Weights of a small transformer language model: 12 layers.
Each number is 128 + 32 x the weight over its row's rms, rounded and kept within 0 to 255. Layers, rows and columns count from 0. Numbers have three digits each. The size before them is the row's rms in percent of the matrix's.

# up: layer 2 MLP up, 192x96, rms 0.31, rows 170-191, columns 0-95
# down: layer 2 MLP down (transposed), 192x96, rms 0.276, rows 170-191, columns 0-95
# gate: layer 2 MLP gate, 192x96, rms 0.312, rows 171-191, columns 0-95
up170 084:150089172161198121178106146089129066088136114083075096128230095128115121196116124158138116130140127120098163142102099147174137103117081123136077157151143141120157139109046140132149095146153140100149112115149156108122121155129081176172190139119102122146129189161114184113132193155121128107
down170 099:115140139144153139159158166071140077115177162101147093096144103161122132104136167099120137152122101121082158175137074123139090091142106130105125164143147098091084113152194115124159169124136042064098100144141126140070201129115116126076152117100124080214064118106111154099071147118127146125
gate171 105:149163125146113150136116091162156123204170075125052144090106132151073132159071083088144141196130141135137099150159077162144111124102140082121149072151107181163109107135138130126073091167161184167126079099121077160064170116120132121144072154126143124133115094092134154119170183148132122128
up171 110:088163115148172054133105080130134129083182129075109135150122089151144120093138094119112160122165157170166121134139107117086147092156045174093139128106163145168068142147148167137135097150168177126164093092130109207158111116195135092126124115118105118208196115117119129115125124097175131143
down171 105:138134117098135140123180179159160107149124112095076105103141164068110039109135041180128089104105150154102120116153183132100116119134121195118130121126148120112131143129078152168040116160154095138154111046160164145157158104058140084146129110129126142141137072151104117131137095117148136174
gate172 100:083111154157134137092082157134101142079127122072082094113130108138144084132089113121133130127099102077104059079067118164076146077129096093149083114108105084119088150093175118104099116101086118153106030105148131132144186129122096182060101134101121144079098087135089117090139115131117142100
up172 092:142164119099135098128137077127108116101111111114151126133156132095120127081084147034116140138100125140140119141163153097102141106077148173043158121153155110096116100144157117149181082045106152124123128109055113073134091089075082071138117089187119109157187135092143105125110121099113086091
down172 099:128162161144168111112206159102182085116188061145110100107147122117108136121130213120154192085138147109179156153155106111117136154150156077130129109104164174195151110107187153120199163169177122119102107178129107099150087128146155142133133136113100094098126120158133127121119075079100158155
gate173 103:115133145146093106114131084133145128115223088133068146128170157131133148150097101099140129149155112096136117095181124072148096137145105185160177094104161157142132116139105100165177203154157139185142111127084133207131171097144160072060112095128113149165153153125139133097202107125156112108
up173 101:101060187143136133091095138154153095172133155150154070179103116099114123068093112101138165099117108133088150109121094092155186113148104065132136192087104158134095106061155147167067103125124096084126068119112161097154089168122180122135110139112138179087135155129159155172147095159128170111
down173 103:105044131164106123069166124117186096144153119106093110105135118082119136135142140170113065160125126161160155141129082179176159170120149141150127119078090117155096123147097170133118083120142092139158170066111144068154096194067095142135122092109112124078161160092178072117140144118113186117
gate174 110:108105127171076135103187073123136156163123150091090070086158141173116115128102140129148079110167108156083139119151084102155083136125120121167117134124149118089070126154086114160103090126150131193075113159150082188078113134119142233117125066136138111142135163148067169130154127128126112078
up174 106:133192070103094145165119142138143143101145127154161139076109143186177138095143119097105178067098139075093131120137113141132104130162143078025155085135137114133140151120094099120157139103160126138117188133110111116089130162101059090162084114148090167165120101059125158147099101163063122147
down174 114:150132130183095108135200102189176117119123082155106090115109119103139174137135120116202147123110142107106154065117070146176102128140210074101161178083143130152128124121130118124130112163135193175099169132113109113137202091097196178125107125138122199135102142158129145136156156121120115097
gate175 091:143134109148146090161167155176187102088112141197153109062106081179198142161113098095171102117143133072162100180148116133162174177102148093160139153140078123132134197147116148117158129092078124170129081159120108151125132142168095168128137134081216124142101127141127150135107176132157119134
up175 096:106086102181146122083083136153125115095154096114148117111081113135160123142003113093100144137050153107125096152127145161096115184095117131097157153109108118096143111082100177081174151157097115167129097115084132145146125153094163131102124198109147143149125175130087114146105133092204100099
down175 076:079117107098124093117000144099123130148149130158147162072091127177136149131164154074138142131148088127157133068120130099109140113102155112130081117153136095153082142123131133136122134147156102126152199097142119129095167105132108152123130145129086122134144117092127118125164168172123122179
gate176 101:161116110118196131158142137115147147081202118107147081158151174168151117167076133096155128093054078156150144178121130090154105165187144152130104086143109145098128136087132136177180151104139141172111139125154169124146179152078047132161135105123151108115087105074111127100129119161052141137
up176 109:071149102141155186081080107100128123128147109138122179113115144089087193174110112154123076164166151139168143105155053164129091108131090134165100143130097184158082107119206108126156129136161115148148099124110109149112164144041059133125090103141133143118145132112091111179169159072112103129
down176 108:109153121114101092182077132113106080095144127158141071096096116153121174121072139031139106110166115106144107164117094142094113166095126097087121105086140101128160104131087160115078152102061058128157143168160110137094120121111169181102118120109107123130172089161064104135114148177159112191
gate177 100:121132131118101133113143143190123165118146166125132125127112085157125123158141162089138112065147212058136123148105128065129125138136136140113045119134092107126106132067159100097100191153153166132106127148067109107140153106112154154078197140056133076168159174169105139113163167169084143128
up177 104:081102091142123154111114140086110102084134142159113116094120121072066125098159093127105102169091088095171128150158101153102183143136082173106108176179158149157095149164169093078115108092144126135136070119095207143137115117102086127119125075154086116103047108170172083120078143130122151153
down177 100:160124114096171092174192112129124170138124100119141131121116152151106111154077128086141168091102135089068149089125080111129169085224121153120138169157096107197101177126072113157103105167131130117108116143078124163130147044090156110097161147138158124184139146145094163103114134102189103106
gate178 094:144085150196103167113155132113149107139190146112146091067082088077111070166107140126120147146120162096118093165089117164170073167159116103121133087124129095112147144169120109071110182118166144164080106100125132130066138087061137121080073161189098146131137199105113145096128134119118134138
up178 111:172077122180136174151111132127134115095168136114122097173139151113127063176056107121134120077072171112101088148095127119183080146136089100129101095101153102103180148153157166137143149119137078122106168091147148119123161066125184088124058190155160097186115182135114127118158103119123143161
down178 098:190161079087109136153130163144161156117071165115134123121133117101125079120150095102128110192152083114167114181085097174211087171167082140107112121066155103083122082101104150148069158084134169143118132150148141125144106185132122103128128102112080165076108184155093122145124101134095083132
gate179 093:083110142144114139178176107150200216113168114159135152082111156108111157102118149121102148121127178159123153116116185110103177152156153119089145127154139151172104144181184073136177096130119124157123111176145144127156125153101138152126200153128128071078127087122138052121111124183069131096
up179 102:109189070145085159187073124140170114049155166171133145166174168149165123143110166147087167157084133133142116118129165116136169113123126180118110111116143182152123080129123094119101134096148137100095056155123077104163152161123170132113169140136143165123060140067128104111127145147173185163
down179 103:092135122148137119134244128144079162149101098113079112105188207116174101131124106162111141155104151110184127110128074186157142123141143104125166124142161210176184133137126098147130135162074101064163129112147171124150151143139093106117136106133105113112099092138090087149186151131095135124
gate180 113:120119193145122145200151166139120161103141100177148130094069135145093085093127109152133140118151109087142143229146098163106104080125110096134087193173094147189083166133127144109155141131099175120155147153090131147116087132139177190140124123164052136080119127178141139150079144103112137133
up180 104:113099108151117089108125131139143085157130057111158167105138047132182215149129141155138109084169106116123123115092166204174139107142089136153108141120091146178130082156057122107142096135155104100139096145128142089095132109127171137161167116122166115152127179161058080135127082162148085093
down180 101:118158114043141098146055162169094161117153120150187132141131114133098139094126145120097087179164129143165101154134145094159106121109127135112085064111125078146098090119214145127106133107141098188189137135135095145212088106139102110143111101103106158092112097080146130168114133139184109182
gate181 090:120120103177143076138128141118150138153141125129177145148161088112138084196101163089080158124120101122143155146095146148112040121098134100122173152139151126133170131105111092146185151170105199098160173161093169133080161070095147110056116134163101137130093197135115135167148124194121155168
up181 090:116142121123141128122181104145190153149122126155059103082177116085157189136179131142112077127172126152167125106176145103159107113136165118103114120130163175089164114158064117175121171107131171155121118117060123169123171097146105109101068111083201123104131168120076122185160159164147138098
down181 096:088114143133101097116162112154127046145096129138118065144174126189103065156099172119121119148142146062131204123141082148133070146162121132098122132160157177172136164150096085150136111177068077136161097108145148155156155110156151074165125188127134101118171081128139124102121161157162171143
gate182 094:130141119171122137178163078096175110165159160131079152063093148162044153143086117138069083140104147160088139155100158060128158109145074191139126116136116108118129152192129112159170101133060139138159106136103116094108114102085108167107086149096131128158147193150136155127151147142109115069
up182 104:184068183114125100177179105164139132132145118125156155104152099098136142203139114132116112089161122140070168101093104091074088142106141144046117141154124100127110062157113108152172116139131133091139147168096148101124145132127121132098132083140095038138116160187169189139142072166152118106
down182 104:075133137122113133146001193094160170149102095121133081135128115147092130135140133088168101208137122079112181149097110144144147042158106124137123128096169153181169109143136160144122176057146135128169134111139128137113146149162116104163178132154129154143144127108106091102166090148173130135
gate183 101:177132098162161112159112108102134111090120148151100192127093090119121139132136122121127122148149150108177148193194128128156122130136182063076183187132194210164159168114090184144101114181143121149135138126155139175115117132113125169091106092157143178081123149130136136171091128206140115141
up183 095:167121110133107082151130120124127051133115112115104179094102130190184142130184101078122127156124153113044124105124150109118037154113124149156102153168124165161168168114137044153120113120124120109155145127180121176123166130103099093072109130114124178076109101094157073093116092120083117142
down183 094:158130136154111153116086114136084136129103106087169143140173132080139102162158110100073177139113128090111111103187167098149103150124129149121146128122128082147077180195149151140115080175127113137161136098025137111115093168146136064084118123105166078143146088129203113168110146123189173136
gate184 104:152152129136123133113121088065180125073161135128127149084167126168145156139194167116121123099150076078181111147077107153083078172157135145129188120133192125108136134158082144182114167158109102159123063163110205159131120105141158155116187097128115061129101114150140118093159139158152166123
up184 092:147106107110141108145107162139178146137090121118100168148139162119178100132129087166128109113181212134103171145154185120133123147156179110112171097161072120151159135115212093138173139116113170110178209065191105098121157145109116089127089131136091077090081147122123083169125123132139124146
down184 091:187151110172192084112189115143137078173188150123124159155108146075124126165093107072126081057126109115078108046173172108096109124088124156128177093126111134125137143095088177146111153165152116168095076120148108144146158121136148135138143130151092111092156073161127127178115104127135151179
gate185 095:092074145132097149121090142113211097167167107134153122190082119119141155190167140130154115173122083083082149054146142178149087125134115125173142084120135133175123111100077168188104168183147162137114143172103089118112173143137142124106085100099137148132126139117097160085143144150142176069
up185 096:126127197102131129097134106184121165139129153144128123098141140118116124175126078144080120116130116050162152059197123184129127153114215105133141183110173124094160117100122097162173124152144143158115176095113143115075096128108115141134103086176137166197115119148200101136086158105133079104
down185 105:141123135098145027143080189137149063139120093161148122090179170155121152093071165140109125131121155127148141094059127189152110154138136156112102127133096090161121138116135089166169148092165120088133092083137070073121128118176154150132166191098095152141146112157120174144084165091103158119
gate186 101:123140095121065045140113103086127069082118119132109129082050145141095162088088133084108143108147136143109114108133098127159154108166122136082136191155142059124086154120142149168124086177134071099072102063143132136130147139137165136089118156178124149188119161072107093113119108120088088128
up186 110:138157120124074160191149155120106156128147151125136193099082181144092110073066111158121144117114134122095077175080118098095128131112139123121135132139115135132134076151106151148098119165167119135103168125157137146185121140153185143115100101133152133206165014133073108131159189120089100163
down186 113:126183099086092148138085138167149100081106101124120157098097147208063102077122094124098047097129110146115121115110130152146140155115168108115144116122133166117160117099160158097145129144173152128120140117150164118138149053162152087096078072058096109147108097146040156149168094161109122154
gate187 097:109095109087125125153118084159113161121166144124093108164104173110183144130111159095089089136123106112170095180188142150147166120087172144134103206156195181132160081163128138160190136140183185187165106192104112132116111154119153171166117133134072129094106122152122125120108185109119139098
up187 097:055127127131127110099095122098163149115100124177139149060098148148069118143164136109167122134129122075164063133128132126151135110157155121129158064171146106123114110063093165099147158120109108136127127180152139146155112067105130136152128123161138127102127132167186067068114140019161179080
down187 094:107102106148165068119159122124142139139121150136113148165134138158123080091188157140144125168097150106082142063212117089103194109107196137137064159207116087184096113114115112108171112139176105109109098161113116119116167154175150123198112168115141142133163150149185126113138125089166123146
gate188 087:123130108155168171079077101085139109172142057123098120098162111148099137170155143117106143109081092097119081155111128107157111109092217124131103101150185123181161138157125179103120133146072132111094174142148109128150082081064100123122065126065134081065114160123109141116094165145129109152
up188 096:128070093101130094149135106083140135160077163180145095148105137156176126128115104092093097146077130154162135130136142095167127199080158134134066160151139078138117120104169184193103089094122134128123101106131164080122151170144158108193147106166139215166172127112153150088107136106133135186
down188 099:105101156113150095102153111169160117174105132194114095111156148147170088071123150135166160186119119094102138107105113081124193111158131112104120159174169083062115141106130114112132083049090104170123112140105173099156194154167162083117143130128059145133165118153131122117138145167192155170
gate189 111:128081061153095173108129068101169192176183145118103150084086109116156200158122150103123108144148131068169135131138128135142111139151176084140127111186136131146131133107072129105134122122148107165098154156176163128128145091066122108166135179134071108110170165172108147116144154158202094096
up189 117:074125137123095153111126158121098161118163150116117107144143213146182106132126123067139172131088152124147136145169161133156128119186134108144130153102103145125171144127119156161158118108161099127138062120199224177114108134092109118181161160147158133140115100167138087050186093074099134168
down189 112:164075147180124127095175118175082082134103112103115100120150160139178133099112098156131132134063141143094161115177136137092173082182186135042128159134137123098176166094017095126076151156134084135122167135164165149151101104135157148112168122138130083116134096123136099120153137101134160139
gate190 098:106158156128081105097151180088119111081107096098123126079061111113099084163151136050149145066127083185118139117157118068120091077123204136120132124125126178119108168127132190105156083108113147080111198112125133079157168145107114083089137173150114128115107145151113170099104121091125096118
up190 101:075190059115088104103120124150186142104136110169141129116112124129062111083155142115163093138130108121135116178179117130139105081094182080137143171136139127133129108068130095099153162109067057093134135094163096081129120125088097177064119079149108108128129085117126128141046144081111115105
down190 100:076144101182103146133127093122180159108178136134098108098090149130094119112180094136117096172080126144161085127165079176138134167181068141141086146145061119113141117131096119106095117080069153121138181103080097105103167151087117166156154103111124065128122161112140135107110118167165051076
gate191 099:137132130149112060159121137138165051099113115147052095162137076058122091147095112058104113149127121072118132129152088110110109141107143107124126193157129145120144068139124181089133136085140159117095176092173160083134110157098094088140110135162102077140154129102152120175077115195098094120
up191 105:139099144066088143144142142128095157133125088128130122035136135142187110125130187134111162046108155093087146158148185135086165074126170098140136099093170121100133128109102096114109088116119145143133110124128141105152152132151069136059089109094126174044113111168114130170124123057095166150
down191 103:141122092155143109134158077136139159114087083137107099097113121077086086153121146145177153139137146093096166134141085131151105086178123114161141201211140121157106125157075134072197109144111167064119114150094182164129104125135132151116156189125116128137131095103064135130167199187119140152